config.yaml
n_layer: 12
head_dim: 64
d_mlp: 320
norm: "rmsnorm"
norm_place: "pre"
norm_eps: 1e-05
rope_fraction: 1.0
tie_embeddings: false
init_std_o: 0.00593
warmup_steps: 200
batch_tokens: [32768, 65536, 98304]
seq_len: 256
doc_mask: true
steps: 6361
dataset: "wikipedia_en"
Each number is 128 + 32 x the weight over its row's rms, rounded and kept within 0 to 255. Layers, rows and columns count from 0. Numbers have three digits each. The size before them is the row's rms in percent of the matrix's.

# layer 9 attention query, 256x256, rms 0.0883, rows 0-63, columns 0-31
081:108168087143067116109111117098102118104116121137212204147166124152157140181160125161123119116172
088:111125122116174111108105099131122224171185107125152072131122106088068099110055184089108159102083
090:073138197196139118170112088124112134123120167187140081140113118151156112090108110072143120070151
089:094102177108165108132170057171117172195121130064151111088146172145137127117088151120097091112145
093:172091084189161148137109097204137162122105166151133102213145134145149162158190085149099113166093
096:146071113147117147101149142124108096133125138165097077151148145143152074135155092165170107066131
101:128101090098139159169082121128127050127122133167181099201163156134156168146146127115190102122128
094:148102130147095128152087089117115151143098114096058187079113155153074109149099159160140111140146
092:087175088138125085124114140109164130189142087063202130071139112132164116096152112124135155110168
101:099152118096130130139115101119141135157118125141142108188089161154138060132149116123148147100151
096:114136146104130147072150125156099159090141106087129101113132125115122172110099113103093179097139
095:150150131195081098141107140118191075114061163156078136108116136070087130125119119137092085117088
091:130119152152143151156136124120167125124171171121125157121070134103152085132136099079157083100069
092:095158073144159103109142158211139146127128134133084142086145107132152126072201134124146079142153
093:137100076093183186151121134140213135130170090079155088105132136124090090117148164124133084165152
107:144131129129049115127145123142105139155140118090122110089207158109092190181148118138109096132146
094:170192174141091154098117109087148106154168121116080165097145164149165118129160111143082114151124
102:097135174085135122157114103136168168136098162120197157151189164104162130150156135098108128101186
105:037120162130146142138182195098166158102125103170149136118125147095197142124068125092144164141149
098:045119125167131172089152137099112107123170145071090093149139076100109151127088129137099153107118
096:144128170120092132183134123200135112109099113121144136115082150130140126104140153110109057122154
108:126146165153102169146068159084122206119093109138099076088104130153136093134155157160114115100095
098:098155172143084102208104174137120146143178085081221125124081104096130110144131101122151120122172
103:108141158106158060086130108126126097159132168079135136122122122067125106116060126179154113090104
099:167112134112157165147156135186163158099135111120153132086076127081085123177114122121093101207099
105:147135124129124076145147118156182077123150132089103148124126135114103158108110084124119185159122
102:204193137138101112151070125133137127078142140103102150169138114122163152143099143141106081110161
098:137149150132128129114076189110106079123099089132168177104111154144132122096152127146107155170101
103:114075104089098180155088109115135175183156116098171152131125145120129134146135080124142141067138
100:129123093133090108107113115113077117113149092116145118074116164062114141106157094105109123088099
098:110142137082173134144139121105078131162129173077162056112096117079130107084132068098147045157094
099:116080170095113157113034115174128182128105116154180113124143092158087139139070172136118110135119
096:109156140140093105137113149119144142127115091119198144093168160123098132106111101155109143163102
091:112112130158172138131104092131101100149104163172065168095171107185117155144130161096158103122131
089:142154125113162171113102152149185103147122115173119110182134097078177184192113151086179139115101
100:140135104182160164156183137093095135081128157163101094102127090118143134134124142149133095160111
093:100130154052072100086157089148097115121108151148104106082111178101121161135155134171129143168180
091:124094124137128109163136153135116127122143109103146135089101198147060160137174074122090138116178
099:126122083172117098181075137087143118123144183096165103129136130120168128127079113138103147105088
090:125181078141105136110077189132124184099123109093171131093145097104107164079120085127116129092137
102:172146156097163166136061144170102109119138033182084120142137113125103124071133124137098058082108
099:102174112080142134132190118106123101101065170120181160131113108111088097147113104106186068127099
089:141059093081078154062145166127112153116126163124187158150101123090150144109141132131114082146094
094:095096138076120078129135135109084055128125121135065144148156154108101128124117101113217145153108
101:115065097120196102192151078094156121100089107083117088127187121154167154149176168183143076148060
105:148121078074080119133139127177104107083111124148164129131154135125139060140160162070077126129162
089:127129133132073176093186116183139129101103145117100110100125138163059154162129096133113130083140
093:082162090136122081136153122125118190096157084178089107120151119123114185093110120141111072093100
088:217125148162132120126077158118168153166138108114150154129117123127116080117149184089115101133166
098:109143095112095167117153104161112092102214063091144103130065061106119063108132149122173141108099
098:112129141164103082134195147192115177072115151125132124109176096125123069158115110084088106171160
095:164079179158115144143089104101100171137141162122140101090143142173166132091100085120099177132097
102:135143107085158206174102123033151103139169144143099157146109173089143179118125134113167132092125
094:115077150148063140079159051151176125128133166131110100068124083149124112093121136092129155122121
101:097134151163101165208145128150151077090100164152119169182137144136134152123110140089143141176168
108:109119147211099133121131130077069104111177110074093162122180075146133177122085215125146110154152
101:113041117136130118161162162151146149099173064173124121074135134143114166112128055141110075109127
097:153064143107105163105119082125150090140123178191121112153116091149121164140227140082139105113135
103:130183093187161132090090142109068093141096129140103073094152089134147176144153142161118092136087
097:169144112140129121156104049123153173100124091153110181130080078109074122143141100122147107129100
105:118096196159098191070109133195078101158101140151100163105165102063145093123177117115176080070158
094:154132128140097125137154188095122086127055147097123149179135100137151147122149081183151116157171
105:198135102148137120085109113155121112132126117117114129158163138121115175115074162104164092101120
096:130119109115083115076114095122091152115117089148117142122080150136076080181144117151147163120166
# layer 9 attention key, 256x256, rms 0.0905, rows 0-63, columns 0-31
084:134068143169110108126151159157138129119169140073060128103129078160137099143101150101119127122151
085:145079059104110145156130173102084151075087148077114108113087164188104106108155089150125142186117
089:175118168064123130109102114127117064091070107124075191145090152122193122182075099149183157166134
096:113146146136099115174135136163138168109118132087111156167133155124123099129136151134172100125142
093:139125112145149090084100147132091100102133128096087154125117167072128153075117159078129163139084
095:157132126090134125109121138102139119141092055224204143129121048165116165152140139133116165189110
099:060097181156115105055220145110129130149140100129160117147173134059142133113159097124062158145079
094:172053115140093177129176072129152149123162123161148129094100146190131093110120160104136144179153
091:117121118156111177114116114154130116156113124108146137186143143122122182107088115113216155196135
106:104113176108135149067075208110136171185129165179109092196186163192096136120100181076127119148112
104:137194118163130130040164126122142081116118154110130170154152159152171095176127188108129131093115
097:144177155075102109110036089143138062096101075124098124135133201156129136120125148070180155160041
097:101093082107129141092127085154131099147096136110162122113120154120131125110143150122084110158101
096:111118125078096138084146089204146121120128163155119145106127113140164071121091154148200139179099
106:094104054134102126125103122085110108149127107170121142152167154179121106120101167164153161122145
098:091117084119185165086177109157097134181146119109150116081124150155134060132076144102037145151126
096:127125134134153071151080142074138109144147178145135152124099147117111119119145110133134130079139
110:142169121152075080074067127113171132109126101137163101178154047105117162121133122065140121092098
098:135207155098077157121102100162190129094129136159169079136127145117107101194146107096167126118161
100:119096146111128121147097144180155138134158133108079151097081085129185115132097113133106156119112
097:100140193168125136150089176130146140080170100125179057128151079117110163149109138127145174117169
096:085138057126140141169129125152161093090161182141146115162087153173128153125129183112082102124128
096:144191101120086123075126173130087149117124127170086079168140115139151087117129141087099128138146
098:155116111165139127127083172135061153087105114154093129155087105150148122161137139095200188105103
096:093107159149121092165155166122116121121183141124123092156136146138108169155126056063140084095172
099:150138137173135087134151127051150120139123092075105083102128136129153082089163101140112144150117
094:078120113053136176088181134117143187139148080116094138177154178159090107146137102186085134065107
094:117173143140154107070141100156145045136113176091119152111115132136133125144126149127122084099044
095:207136140149173155134142098172178145078080140214134098130089146060147154104141151054111137130125
103:148116157142165128127113126116109097108078142178124138107177178144132148164143110104121150193133
097:199154197140145090136120109148125162118170110117168114177128084169080164167128105110159114112098
103:149112123090146121104136162123109115106132102170181120136133117136145120113176146140160130113095
086:152081118092080129216167128132142104115070175113126113171097182163126161108150151147122115134093
083:175154109122127106171151126087159131115139136097196116126158139091109125111169131143073127047102
080:111085107169132103152119102089099087117083125158153075100140147089104083120092068115136080122135
092:155129144100080074184131106122161137107068128085118168103101106129152170087150176108137136123120
084:135087163176152124105113098122129152172104179152137148172173144157153121072135130144132097177129
091:100090112128126137117114127140154139087098067088171159123121140083129140106090149143123123118113
096:116087087121135118177110158104130149080103111109136062159133141079158152122133171114152074110134
097:108195071131161120091120108139138135077161121074162191057076118130102106122129082169133187120113
103:110161101100145094111200164188101098105153199174169104090191068150124109119117118071143139178186
096:112093104113108134109187198094161170154078156153126102134136110109164193156087179073046144102139
100:145106143159183149119159114129140132180138094088101122105150170137115125146072172103120134179163
098:116088176111131133157158174135138138152139138149164195098110140165134125137117141085104142092145
098:149066137145152190130157150144088076136165160111133153122163104065146141177127062133164107160127
103:070108155154120086126141142166148131093143163165134105149182122086115194127129150189171116161139
093:168084150078166150102124108150156079146115124084159168159153155111172190158159115147191107122114
109:161129159138139105085174151109125080164111154084107083100076097101108131145054134106108127150185
117:124190103118136153139155115117105135144083204130177081120163094090153172163068108086176182119118
089:136101186148090105099118078122136101121157206102129164083068165113104160156164080120108151089156
101:137127167138144131164118088140130112130098136112112118111077128157155112122103120160059073102148
100:123142107098157170130092151177100169174127184129178121113111135134078133100078132131144101160115
098:134146089081120158164143127134150080085124144161111098080172090134123166109115182116173106122159
091:164097117177119086116122150085146173023158145155157129084098158116129101143112086153133123100171
103:176160130109129172062121123113092118131143082106157189107129091096113119166143095137106062116148
100:165148147103112149111077060082127114105140100086092083095077162107176113097121165109118158155125
096:101149111093195114077139109146129119098097111141161193092141158064071081070177103099117138116074
093:094074144103144120086134137090115137102159119130135134048083107110106117094139167076089117106119
101:161121116140163064095161117154040096077131114106181140141154165185126080113093129123086117117109
097:144103146102100139135212105146148158114065143107146155128149186124155131139113097109088153147157
094:160099123149098127147131164213116122165132159107112129153108103134168140140118113118116063121137
099:102126161153100080135093158077102097150110131162087112074170133148137120161100186153135126162136
100:128145146110158118097149136182148104163112090123057118126161100140095119131164083079134148111153
098:109051175132119086160094080148089085180129099126179093123211068086129106103151085128154111124145
# layer 9 attention value, 256x256, rms 0.128, rows 0-31, columns 0-31
083:102155078128100153131133139096141198111090122145164161131153115166141137072105180133157115130092
093:103157162161157095127101138164108084173116098148134151129096150116093163122140165156149136113078
084:150154105228089163088142148130164118127120129089156067140127141175111117181178125114154119093122
082:132122086072149131135192100183165164146167158147166147101116121109158179171170159126140055174149
086:120136136203126126206141185104142100142192055121088151194111119172195149089103100124113112132149
080:082099148162206127111150103113156157139125095114097122125160079130137163129138105084096128165108
088:158170131116123156101132165147140151075087111073150179081108054115134105153126144103119143133156
083:037121179135101109150179121102120123116129137148145142141055160147093186139149145092117098077155
085:173101128181137067171120161114127134154111156092125139148125125039089121095106081099114114131115
088:174164157108096154107103108120147144142160110123122145104069116159130104172116115091113098148127
078:120114102076122199148114130190104150082154126089121168138134165131150123152094094129145146119143
080:167121122137136190086104171120134089156116092133125099085149102191158154177099156112123184107187
088:129098131090138153107146110084119150162139134090148156135150162131099084128090047147136119146124
081:082156121133167155102072107142167124118132157154105143146202138107036125143119133155104117118115
084:144159142121093103106092110096134157092135115163153183180129069140145083113034045125125134118122
079:129145163116142119096182118155114059144117101188114206148171119149168116160101164099118124161061
092:124105115121132109105152160126117139091107165166112133175126170113125106083101184109154143122079
083:106124137154082132081165115092116200112127135141119175172112222144093114055105125141167101057131
084:137122132066167142162132116163085124125140115110148167124142148128155087082170092122115137133133
080:109101125167135108124180124072103098133114154129134113135117140202151159084104180089140183143115
082:122157148128120111140165161178116180153103167140124113206111107064080093126122170119182110147063
083:133092113121149107161048101118160129102153144082103073170104124110130171111163161129122114117109
087:127188089089197077191142084125131085140104127128135127106175160100089121134083147106133196101171
081:177172121109143131115082147102108112105102153106088158123148092146104120106103088191209130110158
088:083077173122126143110092143096129182134093106212114133136093135140119097106110121138141102170124
087:106122081130145108091172102153099074106067093167052116119111143170113124101072120116125082153140
080:108123069116113109151137115155124162052101078133153146147162127102131175137107112106142117141191
082:156140154169079165113144158113185175122115058112160108065152046112136186104140158102113178162130
082:158100123096137152148135100109136102040132151119097147178079088094155144142152126185119145144160
085:089072119117158171155125168100134107109114195143170181164137149061161134129146111171101137158150
087:155105158165137095143109157133132061142137065159139127122187157121177118084092125080139093106115
086:091179107126112128119076050112107116128101135189102137124147095172139146132200087127155147183138
# layer 9 attention output (transposed), 256x256, rms 0.114, rows 0-31, columns 0-31
086:156082120104068092151168141185179159139083123127110190086170115194116161128102123148125141169058
092:127114147143088133159082160164169131176125138127109141070121132122064148096129135119086131156098
091:115197136082109102113123185085131138152148120138112155165124174102114175132142170117121091150099
087:137142113131172155174158067086121100135147172099109145098101112110114124090142131115191115098124
090:118062125106130152107110155135092109150116169102107117159136090107145128147110099084120071116133
089:153144123107100074120122127129141064090112142103133125118157135078198124188184143156111140127093
093:101066107039104157080148103114114141184115102110141134161130108122142121079121163055115121142093
091:078079139117074071135140088082152136098116163158092114142105059184150123129128150098152119125065
089:130145141179118119107103096123110130092117137103121132095177092078128119151163143122141125097188
092:164144179057129150104112099095154099078135118112095160158116117121147094088094121130147143167050
083:093139101125153195163121065096068081074096169121117143150117155156148140112150143131171176181150
088:112132163137159211136115131075146150089135162136074131139224107116132133137133168133177167155184
090:153135072137137181124170112087129142173117115153174160176168140108133074142149088167109222159154
087:128202166105145158086091098150085114144088115136170146143163103111162126114099102131101109180112
086:144133120098094128129094151115126146145124149169145169114151153176134118142119171102165153102100
086:080113144145142171137071107091092117100135110126188111092139135109170131129156152108067144152130
095:099120119163126118209132098143136085105106161152104100154131125132149071139165181124171066143159
087:103195159148156190126117076137152180151080148123155138151115120150176107125163173123120101116132
089:135032137136095100088179149069162142138098082147141127142096107121111122092130105180176106133141
086:118124133122121099146161073161219145154151085076098146117130106182159123136091166128141158074069
084:121140159134116135147120156147175046163161101119139137107094091087175098175133105108166105167077
088:095057114117127124157132136130119206113132107149112180171089108110109135182169160086123132137132
090:141047134160102089133183130128108058084180168147117100093180101165112145143082085140088132110150
085:111061115141135147182142150144113150098091134106125072169132125144106106152165105104157115127025
092:129129127102140157175091172146156170149133110191144147153119142128134150190128115140142127167139
091:109133111176112084126127083110060103092145117138095101092125143125123116052096083130114146176194
086:141051063150156082150113174109141108104127089143119122189121056172150121081173145103105146105137
086:144111120095125148111177097108165113122106115094103063114088157142186181119101164098107154141173
086:155068171119145133107130122097115115161127171137129148163129098131101123152079090102078037105176
093:130175152182142160135163098157104084064129124146114099157084132156135170135072075163178078126096
092:084080165184109149135133186144126086187152122175135147099145236133147128096116147091130108129155
088:126106146079157119162083161100108169122119157066124163140146120123081159148123084112105098141119